config = dict(
    head_dim=64,
    norm_place='pre',
    norm_eps=1e-05,
    tie_embeddings=False,
)
Each number is 500 + 50 x the weight over its row's rms, rounded and kept within 0 to 999. Layers, rows and columns count from 0. Numbers have three digits each. The size before them is the row's rms in percent of the matrix's.

# layer 4 attention key, 768x768, rms 0.0679, rows 643-710, columns 96-191
091:443553513481531508521489539512566490404446592476514542567507411570544459590527510522459544531349485528507529495476475506590468505554532468500556438523451597524593371552594524480502493513487528492418497470480470542515400375476531466504523533459457502508497490556499524444571512487503468532
095:500544547546496646450507443455526442501444517499560575507424512475481439506459495564368477438502545436470497501409507457400423552409512551473444483461459478536519443548434443522414540489510540485527482514559535431535552517506462533495479471564448466519504485447495562443466527449469463505
091:472480534538448575542557482524485471536485571482552545473474568481394552475514551541519506515561472453533508441483482560548478582509457555489464505555522519411531547560377456588521415564525444591594554491459476496456524523511543484601509419516567464521532546549587529488489532492473527546
095:538502401548470491458443501504484391496511530462544515523479481435510588521478480544459513470437523509599541553480562476519559537458601443553497485416490561411468594542532493599541526516489558564471520482474410567526523468442549466527343545493514464516463532518441499551493473520538413524
097:490453532492423632499480512478491489528459523387477409382436415532424530525559571495530484417538529495497548367408435475495529516547463464465477551563542513519618533573539579507514546461493469412473589465526519502635540519564524509470421539482484389463539524539487568609570490390502578461
102:479493439459449492462504473482439477473477566476528514495494474531547562547490499559537544557522476549500443568631560501540582478462534421408540442418458518541549546392501581481547498543469481506495492532444384588503585545460581600538524436439450543502485496526405515481509550571535394452
088:496585518438424482485500391407574408496484490444417553464474408503460459503438627456451459441477490512583523627602475504515533474543446476569439419522535451356563478463534497533556410530493540552469621453463418525450528435444542476556409418419542496482494481466477459440457471566543449466
093:534555497517486538521437483445515473465485614555525542527519550474546491463488407497495435434551496579499487529436476483482425461474563565504494534625536465493545463640456528375461451465522495432534499513473541522520518597506469508593540500471569505570571540502485439423615492459481388473
107:461513531469470458470480502480503556552495523569466492448481495491515498518498552614528503550408498466562513513510525540491541463491507364453518625444480467525466476499524542475578543542453518455466410467379502549541517500450557461434427459499538500497382512534501438496542515466485430481
081:549475421504556481531523401459452479525499484406523539487466467543414496441495459515541560503522622413433490498540558600526512463453516510499534566506504452422390562431538431543537435526548484543452515552545510597452473426436520437592396482569491480463434440374495541458440572507542463522
108:466552511543535517542509494548563550484492445522527546522455463462480526499519530368397470493466536444438485443354519407447553513552538452401458498581553565518596463537514469542435521545561550501534429522558531408518436512566397551469612507465481471537600516579452493524499415501456531561
094:487555553453538527470494453558519504520494599493502460438544591532576501558468549471496527580566498457501569663590508477478516495423559529482450477449508529450469546390481443474537400526411622528465406500472453526499430510447552553528441459494529505505378410484493543466504474498447407448
085:518455562582464437495567540486585372514483496492493459507522559519485503513466458505475453461480500450458441468371550419474491522531625472543499522523547506533465482467433496506455485490563541509508464578507507554505525460495436528435442481511441567431449492428496575414426452547461441433
097:531509528473558556481483506503484487553523469526456505501586479547539516542487504517530519502596452498509504441517537503466470415531616516457436577515451539538469488572563463462533455550485418530507429494570508539513496489515466664528530462621554529563532446447584471550449389425525380478
103:569465583521499468467487508534554622429430538497431584552503573516439478591569459498491503408520483479458455503533469494576533456465540507454495446444477416552572574565497502486462488527494474515526478504409493535527376453528480504473475490468442547526453510559482468450521540497475574484
100:516520468497499544488499448540432469518543514513585498464417470501430385507545462505482486492607543467437471480403587557397479455509468525447489515573552486434557517469520539518492431547625517423478451552425467418396572496455453471510517558519536552509531536476489498472483556407465441540
099:454504552565474539406509535464628505492478498466368494532524487535492496479542490491498448389540534672521504520425501540529461522477428474497539539545446551552519552564418552447516535535577432528531463539482455518509422484568499503429452436517526541509586463480424569518596447499439424559
102:516502522425495448466471514552493550533527515412513534444431531537450435507491646477460445519404464471511444464486454535545542521570469527454438534506510459460530495430525521526579548509509511439525460505500567506541440566505511466496478598421474436494593519440490444478533548443567533505
101:480516486558411515543408581514509415508489434534435445391405464472538525497502506534501532466525554527511462542430387401507481547531480440429503453497564603488505449537487567537521520457409491508481483503445483452487556539483490478473427491539487511511435526523459430553548556512486510374
098:491475506577491519514549466491551363551569405533490469523549495474526506556515559582548412567560545523543582497550563449486537458517569342526503449441543581463395447536368512480486501512481493499502530445465420526524494483517592496533507446540548552527499528492478479463504543507507476502
100:468480482448463507452567482496479482421545461485490468547507439465535448570524585589482451524586539496362508425646554431439555476492556449466504446432431402514584451483525523622428507551510509541431448415456393404494575516475507565571507478389494575511510503423503502466497459494505467471
094:466493504556527459467501520532589386516595508464521517524636488457476419589488548453504533413572575511383548476424538447408542591507438468509495544551493614440491490537424511558515498456497549615537502442482494460438441539496496534482505412451540486587488549515470439555598481450456524484
103:518499552556564529444557564538515510453451557519568503552485413508505489485465500471492515483517467578610545464418541485549560535492522462542473418555415520421452524445415489441404458463581546492499508404518494423588500526400462419442473406515509497439580506568493466478448461520547526519
097:473501543442535527532492466543489451541546491487463468459620536470455531521528558558577488519471587464545472567537550462555501525470373505569435577546484499461660488676516477488500594523548499435646380497500549465554505473574532519473585498442526533509572506432530522517483507439559436547
098:487489495479450508458505533441521514468493407500495478524585401606465522459516535549448513498569495583472449422484417421394515380455469520432470497471481473558612468574486610414557479464389485491477524582502584442491500538560508502506557520492507454460499467562513540492544499580471497556
101:464466422375531582484508494471509499539610474504466577479518522465515426474511468468494466553494455506572562497474475520516484483490465510475501517500516500522473518556432479516470477515541555470476523504534497499547499568511517523461531490484528459565546536527536478398600557477458554463
102:484499462446496571492504386556392438519499558559556496523422458547613567442488441481459436543542469453512505491516527467590403415428451577440546509580502544512539562620510547416447375485495514461498474681564436432489504585487408472481540584545508564485524537486618541463576508407468516510
101:478494414534450503542447429486470545513483508530538468558579429446428387492480534527513462516576525655474517459473572634559544542539490430482493382465505437355485526421455516564532462534635492361435493567496465452545486522429514438477607515549511479563433516494494506438459484478471450524
099:382495544421577505548453444480517442490578413545495493524489527533419435575467508486524454540421550421557521528564590487598537561547458462469587478521467565548497491449461384534486492430539501502612487576596482509569583512523525570537552533468497502514526550460461483561447417469501443595
098:518562545532556390569417448413535508460458471493463455502428477346597556576513485552495438475435485615445533514528596586486508432535507611624529492582495456513529530443521491458526447447548467533519481504437517518576376529521481447531586472529552515526498492356481567557483455452509463505
103:452459504451539440609467477508500510556576422530514412565482552496608519494477489509594553453424495514502451611515384483611512508525500496532582542541494571467510497480429534448574501513465439482492519464493428447384471512536484482424450482514434563432498481519452511500497480554506500511
101:563502520469483445491501359456603390444491476519528406490531517538592487455497557471435507526443444576501498514496484554448540526570522506585429569514514499529507489471433488505584448595474570555494420548524502495517482519450499499452539476557462499476524521402504441523464485511560452559
099:449474530447476459511524495502530463445535540454504482436436609521503584451499502487500522550469585566586484467428567469510461510549450503586467474498407520547528521538448460540602514516486483401542501564528470500439560529536425484541456424518443477577589464533525492575445496483518498494
106:482538568458460491500570527451541502593548506532468575483548484477458339545488564532404420483517497628459550451419555531488531612434477481483570579474516561451467499573496534520402450568584518538439500495405438492550537525576542478427557480492478413509486518482506574517550460450525445529
102:379540505554427456467634513522443517481568526507467481398425546416422561476572469568429460687452476499466480502493491472578452538535443546464566435504499544559567459450542482553423504477522516457473541564483539518675513436570460475475499469500529540562466445547480505462498550439438512447
097:466445550522514613471539444524470569536529572446419561627528481461530441573489562511490516515475434567413483421545374484457480492486574472520470523453458429494480481433569525384532546504474524499480548594577504552532501579533534437589581533584517490585524481464504623526556495465416586559
099:512447456506396478525521480427469625392518480519535418478523512428508509429473528532510489482575516503476434548438542536501564466439537501498536591514474491435588393493465513470537435547426521466510476576460495451484531529520570538465500503485470580354531490476438514498431525490495453446
100:570520442453468504423453555480574468491437486476460547518449552556452527528530568473539487474528461565631538503577536493424494500549477533525506539502456485591537520525428482560474458443467498536463435492447426594566399469533559503497550441501526558516483519494495547545538468535466378470
099:497537468585538602547536441578520534478518514478569476535508486488487605429496523479584577543480460454562606558480460446572473460521494505519509536503479520420423417633512499458414531476514528536544531412429490652497519495474562498430443469531485446482513522563520503450501495506543483417
104:449518558582471525569432529502477451514542559566460562467561466439547444499442474499460458520482482526476588498424420509418629535474497510444399478500497535469515549483457467443412496439512468541597513413529531409544547618538543458564451568468561524509528458472466473387467526573484498497
105:540474538426564485516417487545440485571584490502506459489496508527537526416494530418588532520496512447513478467474371481563508587570586488486482514574500435492523583363487516406511622440553591524441552453553508552458533453474538515475428460494462435446496459489536536470475519422609444377
100:596478511433562478549483557485641515504487440449544518637542530511609511542448579452550524430487448599506468561608459506515466509460551608533449470531447502401549604523477455451514435507513591522545523490533440595544448485498506542480537499550460502430520546557467440450504537595540516535
102:515570417471592605539516460564545485521474468505449450466541510447519545501452487480360480467477485539599578497513584488469510481531511508471418623633491543543476495529592386472511396524600496476481485385537379438565468466542515536512457480475399497557474482422437569559590399529500519645
099:541497514512441503453440498491571419501576480553483593480511473474484473565489550509503475552478497532550453410529481528507507567497536488531498508461476586527483446537491542541474477556619485504478555517530465523494498534541547530612504578402582431558505490447604533518517555528492509553
103:492554546504468461474556515568526496615514484471455519532477543532430545527549511471521547507474517517494439444545458432508465452438473468529485431512498445458605559486505548483489546527452457482532559563468585526457471485431465523542442455453434491527538457538518502546557481511512500532
100:564454498589590500563447457563441560525546529528513453495487444532523528556600509473394590504522535534457528415505552549435409428457524492488380552494489512559589541460495554437537448422398391537442482421518447527459413503527469497512477562555438547582522479451521509489522538452448502529
101:501532483454421391528490484439421503551584476524390474355567572516575475624466514576593460487423492506514565550506603506450600531583468459489576528560470574534498481438442483523480483455501556527471511471518509439554385549467553545483586437500473533519517487510505482358559459492477336485
102:568485494497443517560534528448511563507409407533546516481444544458499585526564470510497489443464587564547409477471469560495434460455428464552575545616496486566450476566574537465592529497552470573401516513479476476447442438524539501429482538489457469496538524542513498516535577473479527607
101:445509512489382523433588454502485534498515438468434471482435458463503550491495513543437499452497473530501570535581657585527544456485558433514543444437442503564512502468539563475520567614479412482455482465449474393488464550576579508527511515490519504546537510539558538567434484417489507567
100:596562493403511466487486582523611426518510523532454516511504494574516450435443481449483534492395508464527513516523503599563454543482569419543468563463513480513504511410471472488525496600509539444473450509510419582653573452512524415512515482510450495441508549481562514593457383413593501572
102:434579545499467556427539500536413574521467437518550548529530447526485470380532507416441469453549526501532518590569470428554513544508539506482616437562518474514462532514512507498474480549424488538469474447388481462428535521578508534499472532529488463558526620614484506547436442476484540450
100:508460520395410494511464503503430564506510503550413498472484525467506458594493574578427541500482516565489462393523368541566543527437456503514424494533459499576567512452583617453516434489429514564511342438478497459549567549519424503434626531511487490496529512510419550447591544456420439470
105:543586548595549445543511480438460482467565522469535536458447545554484452529464460513592430626547445469489486543437595541511528460473507501498473401415575572429545487459404451446547604494426517487561444545520478543481390528496509448533507483501536482494503441438537569480431483534554423495
101:507520549623477581483506502501445550467459550552554453493521462505501444416483484483491543545481468454523529505459496560473475531489480404466471442572538449530475480336488491503554505460465468407499577545536601523432577462478559493502367515602551462466564432602482444388555544460397553498
103:470504556621516478470558553650478470506571482474437607510509503459423527561433486528515486440509489439475490426517501507501541511445571459529472477563536459542422440505554526542354510450537459491476442531571501518505534495469415536508570573491624581563441491473481423494449569500485542407
100:445489481433531450598554532558544426515494509587452560440540518600427445429458513582525399576535542520530485479386501607468481562459534530551365540553446529445444514496505448522592511529521512555507507485544445444498536460472535475478519566521487411477588502465491524549395522485512451563
103:547512485463494572488513438544483467475549452579504506497590544478602482535546484512504446558574566527463521473469476564475463551544465607472449511469525587546511512586493485468511491487595459542449453449460501434420497519506509463482519524442483547430433540534468531453581550451508500564
100:485509477495556538499396468502569466485508459460442449560475412497496444495626486466464597528518555440517526473499443559458518525549424531505456587551501497491411551601491453467465414436584512508458567446531456615435518516507524616488508501475573518579551508547486486499525519475476429422
097:454559526406548598535510483470499440541549574455586490446440499539583537467495510475496561511468486506571455551572532478426473429471490477512485538508482465455495468619562558432514464472437556435406633552506433560609576497444472494426505516443468411567468576525442535488667547504428463481
102:474570466502459556549484492509553470496518473493479528476473529527466624458536470490563569561414428424464506550505457374601535528513424449499528494475507510454514470580530448487521556440464513612406470476556534490485564469477612585541512541453451475534489513585431524544556459479578510488
095:519550522600472512554500540521438566508516593496526437501536532466456426348538540549510472510477536521531565523486675530465564501469458543499507406529509499594584476483467517524523530460508494445569513586482555466479469535501448494577509525514463526509473540533574479504502478492478526502
102:592466510439445517464528465485439534456486464553525461502572393500626536517381489462580484492527551515557434453605626470522486496536579475475482467404509472477406507473648437520476587518470536503546494575524568513515421494495438517519502560600554539459520498466529530567447541539455513560
097:415459489555581527446525458480560550455469597561546490492566487548440473612389536439531448573414454440558456469503505566467537476547541535490498479535454500471452422572370454513505490518529577459428483528546532552431506514546554415476494554460546434540544537466524498488410538489466513593
093:492534470445538511454495597540424507528542496564564516444532492479472489471530528518557535641470520567394496456519579509400467548568520419488480484575524473492441472475576470540502549507457582534535464475453461525458597523437590543465479550467556557490539511516468457470452497492476459516
098:371541557491454476460509475473488513552597504476466516496503503492578440424446439511451493502407490443494507501521445479528450527538530496549507473448416533499450478399455431547597566483430606509475347474502476547533496552545379470502552501528545443448478557494516582476343522463497500533
092:452499529472451536547432491434572465602472549447532476585407478617506497515610498502458465476530502580489493471484470468530482519515511517573525530587540470507509472520462462473474513510471537470492499428445476537521485590505516519605538487535460521580506490486448497342514461468413565554
097:425493556427489524522507449480477592520552589490498505510557397576566466559418554479413519472443496482493485570524493586480504511547542418435393479474511459466513499486511444521484579491448617460545398546577500469460458484450536474486446509523382412551443613478508552540409467449553564531
100:577538499496478560528493428467444493455518486496511574513498593512493662588576513515536485512629472515511512507525456445493446489465530506471580549447606430457559530508553588511528439464537486486458548451440455501460505461493488537548513445410509559554585482480470482494591432537434468499